{"n_layer": 10, "d_model": 192, "n_head": 3, "n_kv_head": 3, "head_dim": 32, "d_mlp": 768, "vocab_size": 8192, "activation": "squared_relu", "norm": "rmsnorm", "norm_place": "pre", "norm_eps": 1e-05, "positions": "rope", "rope_base": 10200.0, "rope_fraction": 0.25, "qk_norm": true, "attn_scale": 0.36, "bias": "none", "tie_embeddings": false, "parallel_block": false, "extras": ["some layers without attention", "local attention windows", "gated attention", "value embeddings", "a smear gate", "short convolutions", "an embedding shortcut", "skips across layers", "capped logits"], "init": "uniform", "init_std_qkv": 0.0266, "init_std_o": 0.00842, "init_std_up": 0.0266, "init_std_down": 0.00298, "optimizer": "muon_variant", "lr": 0.009, "weight_decay": 0.015, "lr_head": 0.0059, "warmup_steps": 41, "schedule": "wsd", "decay_fraction": 0.675, "decay_shape": "sqrt", "final_lr_fraction": 0.05, "batch_tokens": [8192, 16384, 32768], "seq_len": 256, "doc_mask": true, "train_tokens": 151500000, "steps": 9026, "dataset": "wikipedia_en"}
Each number is 128 + 32 x the weight over its row's rms, rounded and kept within 0 to 255. Layers, rows and columns count from 0. Numbers have three digits each. The size before them is the row's rms in percent of the matrix's.

# q: layer 5 attention query, 96x192, rms 0.165, rows 77-95, columns 144-191
# k: layer 5 attention key, 96x192, rms 0.166, rows 77-95, columns 144-191
# v: layer 5 attention value, 96x192, rms 0.177, rows 64-95, columns 144-191
# o: layer 5 attention output (transposed), 96x192, rms 0.24, rows 64-95, columns 144-191
# up: layer 5 MLP up, 768x192, rms 0.175, rows 0-77, columns 144-191
# down: layer 5 MLP down (transposed), 768x192, rms 0.0876, rows 0-76, columns 144-191
q77 099:103121124113096133137159120090153167096182082130071152111086133177169153100172122106142169156172255155101074127083095147187148132147095090105146
k77 100:057130134148110183143092099153117085113136142157118107143136176134158151142148136150084126123136081103140125129143093102081116069126111115163126
q78 111:081112167167110115214132132161162100081114089124098147150079108135120100102072157168120110129071111156136112158141102094120163128079054123094172
k78 102:134086124120139144145120128134136103139098135139143100159187137157133113154189110163087153085173132171153127096128079113103147105129167161152108
q79 091:170086135122110144134153118107144166126099126113180102119119096145116088119130149054120116145119111203103150107142101078116125090140098133120103
k79 099:114152102147109113113147106104105095163160165144101116191153245131148122105133127156095194149177162106117175107149163141176160147084150121127148
q80 095:171186138107088122135078136113162109045094136116105112191147088184134137110141153131140144129081164099146150173178097156107173174174099150074170
k80 097:092105109111149155107135151121097141165146151226158103077082142124150094117075115089143123129157066152133134119143130163124136095136126196163109
q81 095:173145118118056186111141169128125053121165108132109123084081101174111087093186119153185128165054104123152081167077123114104109124085113128118101
k81 101:159159116111113144149163123107186078109109134133096092167158157143116096077134118121130142073150120151067094150142091125097088070086175109165141
q82 096:104114198119153124120070179103218167141105105186135110119092140093088133131177093107129118125108177129143147088101070112144168068153167125169068
k82 106:094123108130116078141134102120156115099125145102157112128216120114140110035183121126146147146138147148153126150114109070090113164126122096127098
q83 092:098138128157166158137134176100169122146121095107123110141161138139123133163128142134131132100137098078093086192052177111165107117127152086123130
k83 098:112169090137098175117144071115114052166109116082102091177108133127143136124163164088070107134168179122189192158201110144071092084182116147129122
q84 106:107113146149143184111127168122155164165194126107145151169136154076133118145091109117133142129120109074094045121164106103186120178167176110143164
k84 094:161089139160122139136104179134122133090165135147038130159109113116126213154106141052104135193129138183117103139173092165147156137055127085091119
q85 098:112135079108114059159122101168139154125158112054154112188136161123164134139119155150137101148151114166144101129181181099099080072115064087105056
k85 097:178058088136153144100110148126104130179121114114136106110189084139109138197138135042125173090121102057128151123121112064085131129144131123131123
q86 105:170153134067058084103124151112096092150040158154138081081134127128142108130139123168161074118073154107159158160167126049071115169105101088142097
k86 100:164096162142134111119162146139125132171124158115124153151142063114070117115120111188170084120093073085102177118140165149179155125108118145147119
q87 103:189139148116152168120144118131118103077181103085085101136114154118173152143108126141127171127164146070116122159187126137139066064056165091107129
k87 099:133133138129116135155139100104104161103141171096120139068140161173111117108129138191133123163139138192162111115154151069184133119120131103087087
q88 099:148137123151156088093099124094102135124118154112147063114120138070128052173170128142120190151168173118165116111142124119153112124082105096134110
k88 097:133089109119145107088111133164153179108131111169131128139162129147159134125103167100096110128093165105098130157094121138111150160139137101116133
q89 096:124133133096067109105158111146072108097057129109147128179071132157170102159157180153118122132125067096089133170109164098071097139134117111056145
k89 100:073168128141130103089107135132121093119134124155067083121122134141078133097115161033137114150151145130104121142189125114055140116112117132132106
q90 087:137188152070071148144160104197146164132104169138033107164110111157118101145112134142169115123140111152117168154089151122156148112091090133151110
k90 091:113114135104165194120128148159140173179113092089171096146078139171156138153130148091156162165117155107141123124099118195071158156143105112166129
q91 108:111121126132142126173120176080134170064095096181156090117168155137120086149140113204108134093154130117119129166111120128112108102142120163106142
k91 101:158165097112119109150103081125093116152117148060120092106151138154107094163167159131150123160097113130171140116137152200097087132086145108203145
q92 100:096125104125126158130078143137074141111122133142165131145117145143066100168158105145219172123116095143082103116116101162158121143128188097076152
k92 102:157176106142089049066161114105093167109070144136144131101091195130124169132140107175097097114159116072140134099100092125113133117087094125142150
q93 091:148169125123143131087160099096102076133162073138056168087130169128127125096100104074135176129120126074049113124123092110084086108150135118143122
k93 091:127107132110094138143094188096112174124067167173136083124095138184169054197117142180092154110111139096131170193094153153139141145164122130163154
q94 097:134121165059179140130127109116096096154142196113126105053186112127130111124137140133168140111141150141146125128097186062134100169130097141045191
k94 099:085139122138096151177126140095067133138121134131139115159110159138144168163126191154080099096197063159063168130173060118156153119125180182136095
q95 098:110113124176112103120171112139147123156149079120152139158155132156144163100181114072135141165107106200136141152094135110089113177142150127101084
k95 097:123148141110167189154149144131138134112110147119113109115117136094095155153119149107105134092207176064112137166164059112142130141143096161113163
v64 107:150130077151155147166148070096188097178071067109112109106138218157157151151148158136161095091138117131125070170132123154122142117140159143107152
o64 096:068084160140115123105139184130125157104176155133183144157162118152166111128114061103105149145127150107150114089146167095169189134131142105094119
v65 094:113115135080078162158143112121083100118115110120108122128130105187125153121158148140162122154148075123139110095103103107142108152146148109121132
o65 093:137144115125122102137186179159099112083131124138065092184107084113118132104109186111074114136164151083132193114127111163086153164173096095161159
v66 106:141142162119164184139125117132156096135129107140144149114137177129101107114188180131095148134104166104101116145124151185135102090152145134115088
o66 103:155063081150120097156086154161180115110193043148163159154104202139126102117108128114142169138108162133125136136144132108158166115188130117128183
v67 098:132085107106136150141123169201121118108153082100140102100148179086109164175191106183110162124173120122149141109158120151122143145170090161141144
o67 102:080179193116113126104096124068115134119119103147102133186070119111158110077132132105144107166113153072141112144160115102164129155103138148200090
v68 102:151083077138114121083089079103205078135140144121121093089129124136126125131084097146184151088094090077142144110105126103087077099096128086086083
o68 096:103174123121155122161148137127168098031091166118166177144137104145124115144193178160086116185136082132132085147188182124151120100127146168151134
v69 104:105143094155169089143164124144129155122131121098076148141132110094133085096081162068132106194134130146123108080125097159068143101118133120105118
o69 107:131072082180127091120147130150135130116188073160092181166093155118071135115174116125117164126126159110139080092152128216101146112171145133123145
v70 112:138112111128134112079075173125143109114154176154132167136140137164155165121150125176097081125161144174102147127162101156086066162100129166123207
o70 117:147107115131141089123108143122158114115165096109083129109074140192053165119129117170117152099087098139138101147136175129086145087089159069129053
v71 105:127141105134120159134135074135109149115183114159165102162157122110175123093091121114179114115127126113092105163128104169119106165139112175137122
o71 108:133095134137164141185087154129128057084095099136136108121099146144137163117098125129109163150190091097106141141119131141106188122167093153087167
v72 100:149097113101117142114126146077072094078089126174189142100127136062079095187176159093152115165139142082164110166177142141116134080067163065161149
o72 104:130096069113072172160075103110101143126147150143171121110137106167090074176093137142153143111081188162098158205095143111065200117184109154111083
v73 095:053168094138130150112128092173157140220164096113095106173107029154073126161130152129143117105080179123134059156129110142115114129083088165129144
o73 092:110112211114113083125081120081114169113107158140083129109106180095126141124148116116135156184148124055102205076110139126154126167180100138088136
v74 088:150182143119111154132136159161095099146127106106179140094114080168115097048124096107132107081064126117105109145133118165109156142117097095170051
o74 094:057089053145125114149115134115141116106128160078139099179134113112128146172097159120151150138187142117165127124119124121230140134199116151100165
v75 106:140152114168145114172158077163166169187112138158062123198113093136129137139163173144125121165102117181146163148149099088163056079103131156161124
o75 109:138142140084102107133082137156041195094124109173184114111124165091083139151155113120104196159157107156113174059136136147095135188125183102084158
v76 097:121151148117112137203120124107140100078101163157118081135151135144163119117170173159107173075112146132191141150112150126144135132149154090185130
o76 103:144145099104157137083155135119032101153198178126153132109173160141155139154055164103167123151131192190138122115131147148113130111071091085092101
v77 105:157138149105134176188100163111157181183140156134112118158135077153119128154110130169081072152120124170150128115105152120120127164135171098104132
o77 102:111109095130118139036148087140122184115144179124152130123116111137171139098095142154185206101137075105144137142084146197108117136112142119123124
v78 097:145123134104079164096153109104087147102124123123123087112081076179100165129140077137139165162194095153113095145136103150137133089148184167100120
o78 101:182115105132156098182166080180169075112090122116112190153126128068165065129122168116152117115123103143169143153174103122084100166112106133157118
v79 102:149160101120128111093106110144094126091130128098127078104159130111112126057120150128165065126155116169129109132139161100125111109141117058152143
o79 102:210187155160149151112128149156147112137140091091168160133146202104128125124099087092157094097098128130066129142068147161120132101153162109150099
v80 101:170119169067217181205176173154138101130143158136141079115103096108061143111138074189102155111134113159143166131161108137140169137151141130148113
o80 106:095123139125158197157154132196119118193166094147100111155146095122078149151184132158088121156140072083166137108137177083187111096101143125167116
v81 113:118173146084097160124123091129152085094069147133070142114062089179136094094139136162128165111095120095132152139082143119125166121121154156144141
o81 103:099165116089095144147151118155135104125061157132095117100091072123093107097117137159157112135095210146111116153121103165170201106140124132129120
v82 105:078172153117168175121129091131125152134117094103183153143122100093117073093162139115126121105140085140080074144140197080061089137110162167136088
o82 108:114073121153146113139095187175142131094124136158099144140122117134126102146143090125145103102115142109189091163178052123148113121178115122127107
v83 095:078082101148152082119186184108101134150158141112160116184146106073110086148115091145100113126087125064087140124111104116172111183116139105101150
o83 100:137139143102165130086140148179170169091134124127103142090075137112179130103098139186166156086110119187047115084095135176150129095126150139119152
v84 106:107118179134106133157149113122158089078129126115168144107112097102178177099177126113112112191136099107153188153182142185122092100103163117168165
o84 112:121102082123070122112121119120126134107097106123166138125129140129091170095182129091104091134113109097150110171156162164145127163138140163160098
v85 110:136133141137150096149140150098183086111171135172137145150090145054145181140094064185115128159132154154065152113129177170152121174131133093099146
o85 107:119170109125064160093077098200111109156135118158089068093159193206086107106144167115114157097202076081157166131114109097067139121088116194181110
v86 102:093167164098150103141138221081121127221101136050157097095189118162136193113136085082101105088145146190115107162110145076150080169169179170131141
o86 098:116102111114143167061163111113082108162069095148145123126100147114143149144100141130084147103123141073141099106140062117098136120186118142114142
v87 100:106064085158094137119140113118082063115114090184139171104112121145133148150126067092075107146129142106079084126101127076091128108126157106110074
o87 109:109170151123155207095088159119121142137104142133140143148126195125134070131189155149148139099137085138187143190132168135137119153170128149109145
v88 104:163205109159090124164131142104154133108147139148178140121085143131166059159162144135136126152106115146073053120151142166120131188098110105118140
o88 104:160095161119125154078146066136131101100154137142094141120163093110111169076104123148097147132099110097136177148082127162166131099166123178128146
v89 103:087146198121143145088142144167136111140144081110131147162146122138185132163136140117138213117131069100108145086086113112111139111135187102172144
o89 105:116115090138128136149117154088107086180106142118147115160065102108082176086125076058131055089070146114104116181124125151136142156104178153176172
v90 097:095078160111202081113121118157128161111137100141142151091116116102141113201172100146079147141107162110100103146089122156089147181133147132068064
o90 094:121147110187085203147115134103075082120145173185123141106151160145133160102089181134113139145174140117127159188158132109118112153155120174079162
v91 109:142148108118173152136169136133141114155070148095078142180123141099110082111127147085171136160169139104091119103119151163147133103119112133124111
o91 105:113119087050191086142131092206141130189192125157122133180131095114170104177098128181128085181079106132135110119192148110123146137140134109102145
v92 107:139177108196083053119149139118044176150109142116150174134078141131109139141197080144109122149120132177164167110122134144128102123050128126110113
o92 107:113106172134127103117139179107097182135070148129070122100182120111108148102092172140110116110119125109138164074132172172127143113144167136111072
v93 104:105136099080119104129104106107158119134114135177119132123076164202171131106149110115126132048122082073174099154115132155133089091115174118118134
o93 108:125169094221084081123117112201091106024049130109144115125149138167162147102117160088126164149120165130120109136190127125122117134093115157076101
v94 094:119039130118132081080153133123080155159145141174121115165144093170158128132103105118211115140154154074151126146149088088091164158093152147111114
o94 095:109120167096094138166132109126147069168112110145129094101106081129110160177096099114125172134115055190123177101157149110151125112123082124141093
v95 107:130126146110106117128109121094107177135143097177190125133175111145126129139144149108179122117159181120171112125136116136155124129112096141099129
o95 105:121125116153122182120143092090145122160114176133132123121157111144141143152123098131158162142156164163093111148125136100139110156188110126140077
up0 104:126152094122090131167130134139126168114115234106163135190145119149130150168109128104119169084135156110064085078188108149102212097154075085195157
down0 103:114108081082128136157127105112109125121151062144087116101124179140125095122186168139119094148148154147174201137105107133062118122139164205113117
up1 097:079157125133161161114173134134138102059118096108095161108087111163057167168118100161123125119140181195112079093147197172177127083160099157189104
down1 099:143165179185095103143102142169098179115168148083098155152122131136131152090123113084172192114112135094096093131128161150106151091098187140127143
up2 093:155109167129101096165099112108085154085115127113114133112079111107033177107134070148154097145171141124143179117114145150113129106125129146146201
down2 102:165071105157171134114128104115081124199154149112113138088111147116178174142099156106140115119111146063138098068099173067120173119099110127093144
up3 090:109164156155168157142182172089178144129152135137163027160140131132133096135101131180121144096156083083156097143120178116130188090116135106153119
down3 108:067106147113172077158108070169073154127155198080111159165116115165103062183190090150071092105199083150165139088084141099130156175080145150137100
up4 094:137144120136129159105086161129134059158118154065149102101080119168198117110153151139109102090172056108068078033171177151087170103120146130118161
down4 103:111129144097103093108153157117115142191089089107117152157145099152151109134129107085115153119139146095139116061098151166184137195131153112127117
up5 091:135138119139129150106153117137111155112122178188110136107124101112131124143162102118144116186153086133147158161128138101104141143122147099121131
down5 108:152196138151153123177145097106111114196126142111147152116138167187155099094134103139129111094128095121153054091131138171166112091130156213134097
up6 112:119094155141100145144088147109123145156108087103104130078103119149137112111167095148136160102141153108090171173115148099143086096145108100153132
down6 112:191174143138134079114139115096117112145136133186131195100076139113172119145060096088155131150159132171115167136115166154103085131131152132182076
up7 095:080147135126141178083103138123130127106068116138135127096101104126162151150082170116115111147090061106197074111066163131089179137103110093142183
down7 099:090169115085149079098159115165059137093176071092098088107162120166095158104131104106126083098148135173144104147180118117145047125181108146107128
up8 096:160113106138117148175154123166172149101146093067084155099113159157135105114119130100155135109159122121131148156111197170082169070063175185070123
down8 105:142115142086133139110126108146115128172108108175192197097090102115160186163114125102188152123099141140147147183123113159111117129128155101195107
up9 107:144173161141073068126106101156068118126059086190115135121137069143134185132060118142124109114136134207154124156143182123157116151166056115122093
down9 114:113126106057085118071145181147169139105113197136129174144084129157098159171137152153113108121186140176103053102091180146099123131118162120105097
up10 098:173113147105060133158176096139194134151190147118082143142138116086172108140139187077096139126152135061136182175152143110145102130129109158124151
down10 098:144178121161142141130076159154091126197064167179143097128118150132123127174060103104195140172106171165153153097124139145171129141146146121092125
up11 103:190153143149105141111161107073112132117115102104154155176037087090171177113139110120123081148098175123165128119073083124127197177085096140122142
down11 098:151083098126147081111119113084130154062153182102120161163107207129103148108106182141151088152204129150165134099112103115140105131114118185103124
up12 131:146102124134140106095119100078076159130145132122137124151119151177146129103128109111144129106149145154111109141120125181093108133138119091134140
down12 103:144098127122134098120084139109185113115161115149159095101111126112151119116142134104121143157058133131115141190086121134123176102150067131114116
up13 098:065136166146138175148106108111057064133144158114085095127151175095119163151117133163119087125101137184108109100109076115140130117113115140098112
down13 096:168140116191131125105094139090157111076208138132099162152204113122187145185149146130145122117112116118148093177114143135118098119127150075177123
up14 104:101163126115089170172091140156127127110143110101172116132112138157184157165118171144091106156133124095142157134158167130136103221125133146099124
down14 104:126134152100140129124112160110191137150085178147091148116138137143129173152118111126094087190101098111129159133129040113119115139133105148145059
up15 104:105145037167147198157191173167097126190139213123095190092123136106186111138126143133065176145143103122094111133180115110122046162152103146125163
down15 104:124088137106167141031075165161097140122074135141118114112105051161095150135104133137124106123099114166132090148094137044128137111143141099119178
up16 097:179152084111163154163167135090121112179156088155171139112152120153091147140159073166156159187135106117117123108175137115165071121128132193106127
down16 108:110091110153168108119117174135169114089098162098216135097113156150142098117100124156063104126058078147081068176117138072205145067192177082096137
up17 101:136114144100147121159129163137120076123097142132121122136170097163134137197193175094110095177149183153149092140089083137103133122108105133125094
down17 098:107116111141045183195144100125149114203123121207128147117105123136171115114171102134113143136129069160120167107129125148141125133194103125112107
up18 095:149147102139151049107105129115152161120138148084152103121153115144167140144093188110121115131112119135104152085090127121052078145148135132086106
down18 098:115122157175110115062130150150171126126096061151110098155134154112128131124097124042180121104119211067106180128084127161116178142147129173089174
up19 100:166105121149130116122119098143099107102088143129155123128112125189171198172069118114075174109124158161127144092136183167109135063094107060092113
down19 098:131081194171114178098161142127145129151100156200173145081124151143093093114170149075145152094120075088090117214134133117143149129125135154132143
up20 098:155119131130096110113129116099106105171125131107122148025117168111093151139135113122098119098224155085079122088095102165113171169157118155113131
down20 097:120087143111117147127156147120157155102103111130147142212092102178071098089090167122088107146133115135105131063154163136098130151173112101177157
up21 098:170153112147153135176146116142156097118117144130068136116115127136087145084136120125153113151067123134146106133172138085169103092109166120150110
down21 089:129159087106106129127102139148099069108198169192221129167152106106155108153115189096102124131133171173096152145105071127101126129146189135146151
up22 088:123134116137135134119126140089102118095107137061186185169148103146092119173140135097131115149145106150146125078155049149082108202110087055156111
down22 084:123118175173112156077146110088111184129142127084128160143136164127104175161087128124141125135082142135110152113129077104139088135077203062088145
up23 093:130100156216088094163108194128090151176095021150183095109173144109094082069097110094173121089139144150077103111150145139086124141108116185160125
down23 091:186138108152154147114104125122135106119168137055131158086136113051103106152108159132168118148131114118111140092102127208131098153178154105152148
up24 099:103103109171143069175121158152142162121102131116094130096155126121087163099137078168106128098115178162159055177075093067132096069141130154104205
down24 107:192088078136105085163142106167122120153094126050153133151183173166148133149112129173153137215165134155139143140120120134140167112121083108153135
up25 093:085164135108157123127112143109062039142119176119129161080076149122039090076134114182113076115140080081150095164207129068104153117165172102196167
down25 096:144114118112074132137117159123135073158103152112130119137181118101129196098095143124070155117192124138144139137139104119140140099081092150148140
up26 095:154182186091150190110153099086117110164134150151134095103122175167143153134175122122134136111144103158144137139105193180124076170152100095203130
down26 119:152137101141108119182097135098134155114090152115081063124127202119137087205143112116130095136117105139163142156181135126169052120133148111110156
up27 096:128133114153130125100128093077149098154178147149099110094113138155084085187165141145099134121139177094092185124135109132078074094189151113137151
down27 103:192120206083144110138146152096107167135095119120189162088124153135143180126144191138157154131098138132075148136157106113142096179095097125148110
up28 096:061110207121084154102090111132119108145204109141092137139151139167150144109123130159097160127110079146217167149086166108144098101127097132069040
down28 105:121118089114120147090147093159073158125122137028068158143160135122129072101186159116144140158212109080123179133139143175083162190122102076127119
up29 108:160134112136068135168144136161103208137104122179093109157144126086101102184181158153162135079133089141192109139111152107195112056177069083123133
down29 103:105067154113164086103112116123155147135150073108127154087141149120143153128116131159136143122111133058104113078087138148129136087112182127122079
up30 100:130144163180124131133199126119099114130161212111099205148150148121104140098134149068108084126142065093074127127098157177138117094166123095132082
down30 102:151077170086136113102065165166102082135122117177158157160137097139091153121110145111128185081140174159127125155101130101116116088125140069098154
up31 101:118124109097158044162094178131101083131051106148194110126151109148221122119133129127153118121113171186152112136163075158106123144091152131104119
down31 095:151115135165106138113131116103181116144174073103154151069105167108077175212116139138139161104102109102073110100119069152180120107156129107109170
up32 103:109106146123156093120201139095148074163171121077109169138113118144135117099161138085125140103168156035167113153155114132116126166082095077112069
down32 106:070154163100148180118138172102147092122097128124180079142130172075121142158140118136173087156107147140142135138156063081162087172084101098110146
up33 124:110151172092077137103138122102106143155100151089058155180164115158125143176148135172155080117123083188159112098167181131091091190137188106158075
down33 113:168130155170123184140157126116083169074139099114118094127139125121142132140125141118096165163152124132104167120111141093050113105116153141175189
up34 104:125176119139128094154086122112087159115090170088132043125115120136112119175115115075109147119160121067085160095169139108140142122127119050118063
down34 089:120105122177076204114100133153174222179097114150115160070152141116118107151126058155129122111107179160131085129148091145098109123104173120116114
up35 115:160124117088115096113185143107176097200094137146113051101092118157130130050117113138117093084127113184124045070136137156162139095051104113125127
down35 111:149095099102156067082161151149112124100137091119099084171093109173135154061118152091124112172120092167216087109151115130122141141096151127079180
up36 090:175141115137107097186127120137100109164126155064124085124182101149150116230142100146133128147170124141132105076177114110110135101165122065156121
down36 095:142166151137125110113080160101093144093145065119093111149110135112104115140115183188119151136131118057089145107166142109097132132091102116120164
up37 099:120154045113143148087127114142063033136075090066102158113163196131169110183125085110089165114183153112111148168150074060129139143211143095142095
down37 107:123184135150133092131189200150155127086148086102184111121132144103121150082146083115159136141099155193175180136127096134095153087151155130125127
up38 096:158129138104063136109128187110104123164188106149108152116117110161073134133068136115146127107148116133084131122065140085111153088130155136100095
down38 102:071152143170134116136132151111125079123110134177089111118110171049136165147157095120094121093131187120085143139118141119146110148210085128108133
up39 111:124117076117159140089142046133119140181189132094105107168189170118147129116155151161111091084081105138133109161095134094121106175122121120160096
down39 104:137122176115089134114179153109105155149107179076154133118122067106100085057097093120140095117109110169156179100129124199155150170117143133115159
up40 092:155146183104147114106166066120103121175117081075118135141122161133113113101097148125145074153214133140103127136178152118151088135077125121176147
down40 098:120087146141095136110105139168128161094137132221096133169104147137097172135148128126115106125126113107071141093144139143146098128151174098138141
up41 092:159134000085105127193115170112102117168131135129149124131122099120081198091092139184088099170160055136091115157161091117140136153146187163161142
down41 100:199153159103192114125200114120123134118164091143184089165132078158128066115122132173092104115154142081130128158099119092158128136155096150171184
up42 104:151147104160165097122109166155145144111065124146112162183135111132109133150122101084129134135159131121138072075153098105128123083130177088147179
down42 099:114090111142107110141129146169155108123150141127071125148118147164189152082152147153116108130166076176144085115114098112069117155140166163116058
up43 096:183142100089107164155144120124145102149138126054125132101179147150119118153095157111116174109181092178145099110187150109138071135130093211128162
down43 097:062136132102120117157132106115117109090115107143137134163131090099101171101090133106158150155191125101116158189124115099173143185161165171157123
up44 097:208176162102111156134110124137095094082087186112110183132122119095130125147118104076135112200140151124144086130209087113067111140127105089160152
down44 094:111116125177138125124149112128128120094178127087121119140102127138093120104172155173101104136138102135201150167072173088124150095124169176099106
up45 101:131105106122171112141159126170157176184175065099117161113127161079189111125115151089140166146117091082118089136119104185133195070126127154105157
down45 106:072138120160138115152111158124119126051039181097117126107092162143156149156159152110138108186103085148165160147143132109139082065106120139109139
up46 105:147122115103159072134095080104095114168135180153183082166124125128122163111135090148131193086111069127114123134095091193096129123136106071186130
down46 109:209141142128064135114116156093158137143140111144108124135129159099137103200088115116152134199126133150133080188108121077084117098117121120079140
up47 096:095072115155145148167084114125104167169109100118115148106138104134108119169080140123139177107159078143171120149143085168143113145160150110138084
down47 097:122132234131120172104149172160144141090112116151168112154113084106100086139075121190135142167125163102108115141179121191191127106175088120133118
up48 098:147116084113103173115136143104112096094114111156133084138150104160126130124148103222142102100130116217129105144156133106090138130092066110111169
down48 091:196126144158124180134082114170107169160124201147083140121119110134122116133121127092128149196125144076080137152098134123161158134142169136078049
up49 086:124177122120117120118136176195058062102096155115117108196097170128106144138114124173178140156177164206078154165142141108204135148188127133128166
down49 093:151133179116153131131171112168183142138147129095006145159171131115138125094145120169098133090091104107184137119150139122113148061093151145170043
up50 103:152133092152143145133153181099117170130131124137034078196159138169180121126190096110143095144156116110121102095148113135119088120098164105123090
down50 097:067135082138139115162090172121116129125129049072120146161121155098191134112175056140166115134171141201150120116145153125156132152087152123095127
up51 109:130115121146137103139083034115171115142099151116184093126156185142172037145100090123163205111141115143173163158157183138078126099113135124166150
down51 111:096142121135177161179113160103090118105123193051166126139059164132114133146101214104145117094171140121138143102139149150117076179152058132117126
up52 104:240154145130161048112130136095150137085106128171093129129135078187172116120074133169110160127138141102160136121124084129098137091168168124198113
down52 100:119105064092121119138165103167135122149116180069084079116111037134148157110164092135094129153181159148117135165111106190113137146128140125168142
up53 098:083135084142163031093170163200093143087164102120103082157071158138120139145148111072133174125104128136095130128115117114107131131122148139158121
down53 091:168196167119154155156093142161129079112131127140127124145085129085111132161141135134113136158082124206116139126082159153143075141165169197158095
up54 098:059168096141096131152148127124138120106097130079112157136109114131135112139104138188070094089143190112075161104091126137096108107084140063177093
down54 093:135118144118098119153097120103165101096185180176163151125130120111142158140159152131119165127092057137108162173119141142104127132120132187143157
up55 107:106078105145121134134126059123096128116088121157126151115132165085101150135121136119138122110125098128151084111147097138110109192120146129071137
down55 107:126096143169122157058117127119129117120066161075108147102150139143100098142178170105138112132123110130154072148162162096147100137137149141120109
up56 104:150116169076139141157137128211103121090142092102135105135227162152137100187100145159068135123153056129087167121198153171158125044091143106097168
down56 099:131083100106153136063145167108146143148132114109133128069125106092128100113119094106134168131150165180104121160146135125104148136180158193100167
up57 095:104154147129155145149166152096130100092085136167108084116131168131108147114138167150122149165105105113185118157140127148110180167089141188157119
down57 102:104137139130121097024162137162137089087115098139047173137089198070175132151138137080122102127053099168120104089150160112147131178116170135146143
up58 090:118161132115105128137116227152086120152083128160200157081109129116143174071106117141124146091120120129082122098139190194138155104134165147109105
down58 088:146152151143132133115059110120131155094133185109168132137109152061201123082146121171118146156104146172155112135171124103150084089078065125136140
up59 101:108023201134113089105144125150142149130087110159072100117125087154103146129135163131103139152079170072132139116156134118111075101112105144176135
down59 104:100219123131108116108111198145079158088137108140136098157142174169132142167123094138085176139083141142080077079137131178127144115117150095153163
up60 099:151156154165129103102175109124061093141084164099133142172068186143149104151075111099099140105089139131090174160116175180126127110114129132133038
down60 102:140158131056098160120151153170064096071128162132149129117114146098151145155122131135063149140128123063144137155107104101130159106093193138129203
up61 082:150163119116126094188186143083118134115153124192157093132117164108143144098073138100092086134194139131159080071109108140145162133212094128134080
down61 093:160146143107096148109111148198076152132116153119129105105127089072184141160092115108119148121116195147141185202122109095156133111123087143111113
up62 103:204146149139175110169056123121095148144165057112149123141157072158108112093123185132124059117103117082171106117163102149144104108128154112134174
down62 107:111106102121171102117118122133135175189150103153178079091138096164151113158122146112129164145180127161135129147090056166096142208105119179161136
up63 105:104097166157121162157140132084095168147152141082147095130134149166111121145140146083099181140166114111148166154117161136124144103141114080126096
down63 097:161174136164123117111117173095118157113128182182172156149129089156088106080184121144111129108078138151097143112120152124125150098153073104099117
up64 109:130165142095113082122139051124089123173152144170099103179120061155090138132125123155107116131189119167105160142103092124080187103132089173163146
down64 105:113141094077153160122118090166143155149071147120099050093087127141130127113075164146073096049114183120149130132110114099180171135108107101137118
up65 090:125145044098156065153117098116078116110112119130100035119112100115179110109082133149118096121109109096102120109115162095124115124192088148116148
down65 094:140106111103120125129089147071115173164174156166136132144121093156102158179127172131143130117132130062138124114081177157160094111126167188093130
up66 098:114130183082158081197126146093124085120144130146121085132113171147092088085162123174207154153129175072158128129130091130109114118115137110104204
down66 092:174107132103078157141148164097113123132115139105069122132090077146134161110149148149120076143112185152076156077070123078155208140130124132107121
up67 097:121176171170087103104110082157095107113096130119102114186091123174071160139082151101121202121114088150156128179120109099107155103146129143201131
down67 103:121151137131125138052188105128193126117085086120159140099084161126137123172108079149101085094180085180153094190117140095135141108145137135141122
up68 090:148162200107167135170136116191123143147133110166079154158132130133160159142133131136100148124136144122145137130106103159074139165093110143151141
down68 090:078155040146083110143106129115156105100094126113103148100132154168127100140090116091105092144081062143092134153106149157131129115165138109109102
up69 096:137074165116123116210076183128109077192083142149160081114117154089130111103141125173149126109188124049155112145120134086138108086090189169094128
down69 101:167162151107187096127137120122134110155139119196159133144129081108127133100154093108130171159141142127142150155146171098084158111122119113109155
up70 110:103140091090124207142108085133109150109155094153065081173153137143151087095134054141227119088135131065130077142117146087091106130124119085167117
down70 104:086129131129190139144140181155113069141159097127151176187041116119093069125097116116124063107137156125109130133111207157144129122110095138128135
up71 102:082095166140176092151117149157115126131110131116102135160157132105061137080122098148135147169187160094139175168125085133097091116057118121103165
down71 102:139089109129114126158101099108164103130189162126131170159105139136181160150126176126164199173135111167131118171124173162100184104129125127083155
up72 092:164125173167093092156082120117105072096092114140173117113160149094075135115144102164159210114174108190116178133116098119134133113113079092137155
down72 110:131159121127101134081117133106168136088129105147091088156117079091139076132131139153134142123116123134110200158063097168134174118125120117125136
up73 096:161116086092115112136139190100091137125140098152102133129108211177125051151104124135166111149112113132153109125122127129122147188088183156150155
down73 105:096089122110082166092139126165173161126112147121138186119129091144122116094126082095124105164103136149062144164168110098142100143134133154072131
up74 091:112120105120159132144136057122163145131071178132116175155164133077205110091036107157107142129170059131190146178144108117107128176098167091138141
down74 104:187121170089103117101096168162136142106134094114134140108129133195135200148127168091145106197103173172107091078142125121140098103073139118148145
up75 115:151119116123167083176140117063093113101141190073096154218075080134134118133099119136134108137100160131120109111177148083129104128120107137154114
down75 099:137159121164061125116099132141106162200140104101111093176126092079153090137147150085131102130171200151095142120162135138092131151092115128160198
up76 092:110117151059147130105121092127109129131146154119098135125206123067140120089175210080108197135149100103111092160153147133089107077103090124136116
down76 098:093051191124088060166112137146086133115113169094173095108112108155139174181147108117122104148119149074104106127157164171134145156129098128142113
up77 099:145172165159115132202125128120149089137175160082118169239134106103170174114154087164113109114167111072166071100166131103116120172119108161109105